Weights of a small transformer language model.
Size: 12 layers, width 224, MLP 448 GeGLU.
Architecture: no biases in attention or MLP, tied embeddings.
Training: a variant of Adam for these matrices, 267M tokens, 4072 steps.
Each number is 128 + 24 x the weight over its row's rms, rounded and kept within 0 to 255. Layers, rows and columns count from 0. Numbers have three digits each. The size before them is the row's rms in percent of the matrix's.

# up: layer 2 MLP up, 448x224, rms 0.0565, rows 352-370, columns 0-111
# down: layer 2 MLP down (transposed), 448x224, rms 0.0476, rows 352-370, columns 0-111
# gate: layer 2 MLP gate, 448x224, rms 0.056, rows 353-370, columns 0-111
up352 102:117155161127130105145145138116152101065172151155165157152126103090136115173133107126120112175139138120156080138135149065130112123118166138160147132159102164151137158112180160157146140087139125139111111172126115098137143121166111109127138174175125124095111116116129137127100092139130163106132138172088154125099134114120135098100104126075
down352 098:152105108136147141131117112124102135147094109092104129101116136134132118079127150124116156106122123122099161116125111171131158128116100151129085158100172098099133087168111119114084155165113138103138129094155118142107131134067135134110120093089122141149150123150133126119153168134125105152150118092155103151137129119155130147179134118155
gate353 103:175107098104126138141131123107139172082145092139181102140140156102144113105129098121162115110130142126164180134121133145128150086105151126158095154110148104113173089144135139094163122127098144152159102095101116084133118159141092136168168130133134176109108112165064106088124132132147122109098144081140152151149098120064120104139121108139
up353 126:151129126089134088163136098117133116148123152121144119139108121134093117196136116141086163109163101134126116141114122119133138137143121142177105136093148154150148112146137127117120160151139107121116110160073115137065110116159134125137134123186135121156117139092122121161109130135123108090124107092113130145147117100089124137102084120145
down353 124:160133163125155091173093101142107126115153144090147126109146113147126129145140152131095169149129130161141094128106139121129116171132080147163121079120159136104113144162134138111108113143154146132099110166076151128126113128156166138107114149139114138160111128096119119176148147116129097116116130102109113115135098118113129140074107140153
gate354 110:118130143098151163166160116112133133177129140162146101156100110130137145144093167133125134132153117133111120145115104145184164166071118163128135148105181143164150112136138171131125177114135155153113132137133104134140132142105091087098089098139126094103119122079122132111114134138128127130124122125123121093105114102149119166153117115131
up354 105:153094119102138146163136157141164114111076136158126087152103116130144146137121117124117108097109150112126137137176139119156112118118110118161112110099143115157129098121196131110141097131174139141121152109135106118120115153124134090115146118128156129112140154117118107105163132157116076109133100089092131137071126106125149143139100110125
down354 107:122146141146137125116119120129105117123172102125121162113108129168117106137167120128177161157147117146127094125086104123108123138134171138107149126185103151122121170133088115131131147149104152113137116114138138134141142132147134174131154184146102164137112104153124156141098132092137173144156138170147111094165121127142127098123142138142
gate355 104:141138156181116087132160152119148092127134102140156156135127064104102110113091123119130138122135114122118127088150131110138129126150120137139153103135155103150124129132123124111153130132122094127127134129106078104112149173123131151104122175113082107131120143118159162145157126113164128129140116108120090126158150114137111165065126111121
up355 105:091154136141113117111148146116127112131126115102120143172096145101126098163101136136115098099103108164087089120136103152170092167121122157127153075139146122110042143072139129138104128138156114110111123117108085072121125164125140153067127178125089122156132129125112123113150101146132127112138088104102133131124125094148141111128084125124
down355 098:115080095080122142113095119129105145108103172131098099089105140116111132154101122134149110156123147127145139165114126140109127119106121109125096158119134158128169152116133108173124138116123142120102136145110153142089136106133092109164160078145175161139126111133127095126121141140130111139129146136139115115117116108134166113168141172198
gate356 104:120145119122156138120150096127138144156141149130131086098144157143142128143139079147144141115104122111174125143093104122077101165103124095085154166159154156150124130108128120115108107146136089119148151118109127104142138152121116141106111140101148175145127147115143119162139117163113080121162114142176140149151119123158130142143138196115
up356 096:113133114166108160125133175120126132182130109166113154130101149140145143112102140154120148126103113083085115096142150144115148136106130120108146189135138097114104161142141137136165093095145111121102115153130072139101134145144095134119135151128148103087119123141117135158108129092150127198138122138136127122134150191143142157142136156126
down356 096:173126156132135088148126113146145118090138137102123121118148138101119107139088139128107115117164137141148125130169103139186131108151127181151141098084111122142089123103129122161124142116113145135165120098127156120144123121142127132155141111145122098137122112105131131151093131091123132078131134154095149128188126128103089099138092067124
gate357 096:088145155154141132120145135137112172132139120125103155157134109158101092094182141114102166120112152129101120106092132112098128140108085155128160092100126131097101119162094125130134117091105194147132128106133181110134133136114113164076094114097136103127112100128124128102092166143156122122160157129116135097119165115074114097157117155137
up357 107:136106089098128125108132120135138125126126162156168163122150126095110152128094108097150106142195127155172142116130137131147073095146107102114150124096107140148153102141130114095136138158109073133099134128116094180147127158148149076126143117162113132148135152147091122121173106140137132102154127180108135147164105118131118152134151123149
down357 105:128151143153114125113130123150107147114109145143128118138138104132097079115135119102145147101202134145156121109105172125087106124125114154120158115122118140122115110167106119112182130129085110143132108084105152142136152147123104161120105106115115139155120120150104147108118134131149119111126161143136135130133148162086097161156112140119
gate358 104:156170140152117110137152100126114130145121118138096160123134172124108128167096121100144130116140076134116112173124152172143118117115095160149129139110118134139111096122142128110104159153123103137103119078131119104106138208152106128140133130129151105107138096135102118138088100132172157144124124102151114105136129099129117114117118138140
up358 100:067113134140106121133095149133121131141116153163155142138125102131136114126132117127145145133090159143112152114115140115128130107106087162073154138108082089108124145145120147089168093114062154113149148156106121129153147134087167130150063069137115119085149165141142115169158139108134148114111121134155096125139125147090169106145146138128
down358 101:187151133140140135123138083127077085142143129129162133093178146108100119138139166135166135119133095098131118148143131133114108129110087082156110141101142144108114162101130130143120128113158103143138100090141148130131108176135082124119166150122165137149135112128119151106091112139133113136130136073144143108131139112142105171116133139165
gate359 099:110155135131105120130142112114114147150132111107154099119109100120098091191123135096098129098155086146094136134079108133149159120079115188099137128134147130122139156126136123169102108087174129137140115124148127143112123188127138121131056146126127147108100108110082152121155128133151126141113114129126143095133163145149136155109130117142
up359 096:164143119150127173084178162099118176119160152121180139085116119155106129129139142123150128163149130147111155099125089143154111101097101124150129127129147134176129112152153142135150122081132144126176102109083110109074124107139136146163151140149160137144136122145170108140139084122092157122135145077197096133130123148147150142114120110116
down359 093:085125115115139138149081110149108098110101137120071132132126124133170158127097105157091101102119124129137119138142149138106149148148098114114110103112108181131144151119104080127128126153150107119092124141124166155151142147100105108138131115128104107117109127105120133125153151152181097152133128169082161126118113108089124101123156179168
gate360 097:133125145107132106146112149109163104167077109155133105138116100115123130148133132146145114128110116132150104126131132155123131120120121126167176110135141154149129146146118149111141177131149093112125145165132125158153150141097146126095120154088144150088119148106141138135133137116116131079085148125088138094121147086137163101186144110118
up360 095:148105144112119131121157111110103096156102129129143145144119122090097076137116113127146125099113096110137093118102145117080124127143115107171130144082130112127156176111124107087183127142100128120114167147100172129106131146142104125146099093146178129085150158157194142184116141128141128099130133135157115079160146120130141153132127140158
down360 096:101175087130151102127134182104155127106122120109099101150128149132156144152137145107111162130144116135145155099143086135177116112129135129112131132177164134152079075127130146140098155110152112119135112099131102157152128141105147111121159170128090134179090128119062080081139117155125127129099148172099152139100106130143104116145151135102
gate361 098:150119163140143081110122143162120116108104152143145117125096155039114139147121092142177091166115123121122120141108114107118138131124136119093126100044150125102142141156117145126133150104117137121147137142115152129152103138138109145121104129088162154105119123126151121151155109088075179098129150132110120132157158110112080129101137136128
up361 103:152147163119136126133135121177114114127114172180127120134124150089189150128151119129171107143145121135142115112124128140088139198114114110107156156064122107144174087120144152108107129123096139150169114139121142115143142137116169111139121127098175135114101121129159140153130178093141133121092091082116144118130190154137141116116099105153
down361 099:120112082129111153163149089136115142133119136114125133152163107197120095129134139105107152116127135150126142108133181149107163124119130136154088129208111156150159120119148122117091096141138142116094135117107101127128133159135117121131148106159113098152145134158103155107108127176166116156110108120142122139118098128134189141121118112096
gate362 101:148138149092098141167098127139144116141148115124116101144125120049109052122134193082168117140163124118120150148128167135166108120154116151108158116120137092114108148138107135171127154144120165100124164101142117154106140094118112133118158110101164115119156140149148137134131115139117162163088143144126136154132137098128139150127127122124
up362 097:133103149097117124110095122137118092092061111109072144127155126179115127111135157119129131157077124139106122087121144140065154112133119098065150109091122144155122107142158143135160122128099140090144122134147132144130150132133081147196100133132127126124174125118129202118166133140123132093097113125142102149118128097146105156115135120160
down362 104:157154088116128119135141130109130167128200132097131141156075166097162112129155152095139151129174108125134121149153147140120087114140091173148125142122098123165084162117125138135116076146118169109115133130118139155152112100119129144180157105137151141092127122142136129118163156158138139113110130137148147079118151125160146104089111123109
gate363 096:151131111128118129112113131153159175129111155123098145145137064076138096093125111127132120134127162089110151111157110103101105088139110105142113111059109150172145168133111121090171140180110129144144065115103169120119132102120136104138095091154123099146148075130134132145087120146153150153139138113144160122118110111114121132143124164113
up363 114:167116168111132134122102124121154142193131153136121089118151123150147140138166165149159164129129098104044142140130091122090127110126145147180111111152097121166140128156155139117162109149144106126139120099110115130120169110071102123159089133129103108120143130117072108135133153109132117152124107116163137145113131115087118115115113110127
down363 112:163108122133135132153128103112153104165145117127129115104132165174097158150073153165115148188125092153091078133151085135115116127130132107146159123185079109125152096147175185162086059123163129087135160115123086084103147139111096125130117151126134140120112143106090091115118147094132117127120145141155130109143150109104123138112150129118
gate364 111:130109135163095141155165117102158122101124128132095100133130063085122146130159090064103148134122141134129141117123135171082115116101107153135098124148139133162130103165105157121156115120122119138129122084083162158106065132166128170144121131121141145127114098161167121142097160129192128121119170140112158118149120081083109118134097137118
up364 123:121064170163151155101128126173107094142103142142101146119099095169127135136149161137112148113167125124146123159102145141144125136097121145147128138135071168116121158142118107134102097136124141081167153160134124129115109119099121092127101114107088118150086182143114098103179152108104132108175098154082108120121168138169144138132198181148
down364 120:146113144139138157154127125093125131128092146130144127111130121125082126106133172130156125124126119083141101164093127136149150126115129137096139145135109206123110141169131089111151158131121164120121109164157151147114096153096117092146084128091127112136139125126097149159131116136136110088112134153131132092148146098146129131112149168154
gate365 100:142136139148125134158119111140138140123138138105121134147111128153090147099138125166143144127087141134139128122146110092113082137147135164136124152104083167163135145157129087081162124116085136122153103082156137136113155081143088115122116109155125114117150179133138123072093130124118140143138144125149164138104126160106108137125135153127
up365 098:156129155157141166128113160133136110076154095102146117111109091142102148077126177123109177145138136151126139132157127123134133116139125169107132143117137145153146121124113135133123129115095118126126118140140134117093159085101140120133081154157154165082169124196149094151173128082111133111090128119109106157118135109121157123191162112107
down365 100:170116117140131126198151138135128132163107109121063178165135132153159113164139117114149119099152103111126124101069093154142157117137168109146118101166142129112176117129122150098114146160119154137102136150132120100114105167119152090112161128107114127102090102064092125158141143182129109148146108179086128141069101114121156106114135140118
gate366 106:102125141148127076108124142131141099128143127103112152132142127139120107110145127089124141134134121094151101116115129136156086133151113123101111125123146152134152157134137154109138122141151162111076137112120141086107059100142166121112147105128155143140180137144136153130115102152108127134134148127088095123127131114124152187121150203078
up366 116:129089111156121107165135117137086102130083118141151108152141155132123149136120110142136121159120112120152127107150144127089119127098174114134177119130164098133095123132113135140122144148183111166142155148143112110091141192140099131123143120143128130148100091151142100130123198140108138148147112111144101136137091159129134118127088127191
down366 118:142103112150110094152128121136096114156135116109130104133133140115158141116092139111105116100128136101126133093146154143130102143134093144120132127171152143125110146128125108135091119146100120120111168109165125122088127170138126134103118128137151103166140109127177142145141160145156123132101120131135097110141117148100132151119095128157
gate367 104:110124109115116097162138140087137138128144125134114108124128130120199134119118133150164180107126175136155109155116110150118125142102126109126155161141111080169154114141161160125115130152100174127145125158086122095138134143146089137091101131153177114138120091157113141085133124097102155147165125129127101085069144126165124153127150161095
up367 103:141152154097161163111145070126116118148171129149141116127146124134134123157123134121155148128117127102106123123119116117134178123161135159071138094098091186133137126158148101131113093080127143137206107099122116169154141143117141136119146128125138116137110153125141147136097167130144140152101133129127086147160138111103145146132080114117
down367 103:130093099130081115135136144166138126106092121111097161121111142107139115128095090108094076160168094121119160114145167108137074175127129130147109130133126112133122100085113097115161140138098126109083124107136148123100109090115151161158118106127124139135136117098130099117140112142064127138124108139148169164123142150105120141109159129156
gate368 096:095107125142159120141095120112126174090143119153122176097147140180134158139131124127117149110109155119123139152121138162123085116166124129096168082168155171164064117108159183109125145131106109103148149081140108130111105136106107103116157160123113117128097121144141159093134123138093131107119140151119153155126127114140150113105093073114
up368 094:113130115131129096148106100095177133110125112090114105126155153165172112142148112115112155122110156135108124134137082191109101115120167133146061117094170154131133118109134099132151118142110141147161135085140137108128131117124154145126170100113113122130143153130108173114140130119071126103151130106142140127138130093163156139134125127117
down368 100:133100147094143152109131137141109151138140120155131155111130116115070140136152143146129081146131077122168144117133143088180142137098124115117160128182099105147158135124105153131086167110130140121101113172139127153131138173113134136151111129124136161114125112137109082134128156151148164087128155125110114109146155168113108099138136122104
gate369 094:118114133111115135135113126114126092117114119141174099126109156134128113122113130127166105152099125119140126104179137172139178131096085158121151143134074135152139099126144116178115170110135109171130096126108137154135141203117146101093086132151086155128120122124111095127124105077094090143085139121152117153156134129145162129130146151139
up369 094:130139160095119117138112129151180113112133106120119120136182121065112139138133133140138099111103155079093110104125098088153119100132123141102140139126105137137144136168141147119148160142093130212144170149110124167156113133152183149156096127134108105101111104122111107121102132145170121143134160132119072117139133129077118110068174161123
down369 090:118081121147122108137149125112091133155121158118119115132104128174123090132132120105104119137144101145136121152146151160128123158131099147140136138131142093133111114101120101165120116112131137074130083117117113134075135147123059123075141148131095134180154135116161119134149103091081133081127108109156149163116116145183148133197106115141
gate370 095:128122114115124129124108132157131140086122140111090164150143049160124096152150113072133095178086080118151092116156121120111126105184115108124133166145124134136109151143089092091129161086172124142132138102197172106088120108154122104138101131149115168086154171141132161127097184142141131155120116137095162122152137102148107180114126133132
up370 095:133109123124116112134125159128128108111111144143116140148075090131143101138180111125135143179094083142122113117160114130140090164157098138131124137139140128137131122108140126159075157096191096161123140121184090134088176138142105102148078141111132145104149194104116134154107144102111124130125050129131143093127173136186147118109109131122
down370 099:135113126157137131135137150111129131151143100135168102131127153130131138093146147180134151066123182124127142161086154118157119143104121137135133110101123078127137117094162155143144128169072156139112143139073135146178135151082123129115130147119146106198089067114099109097126121112124132102135128136166106128105109103125130073130118119122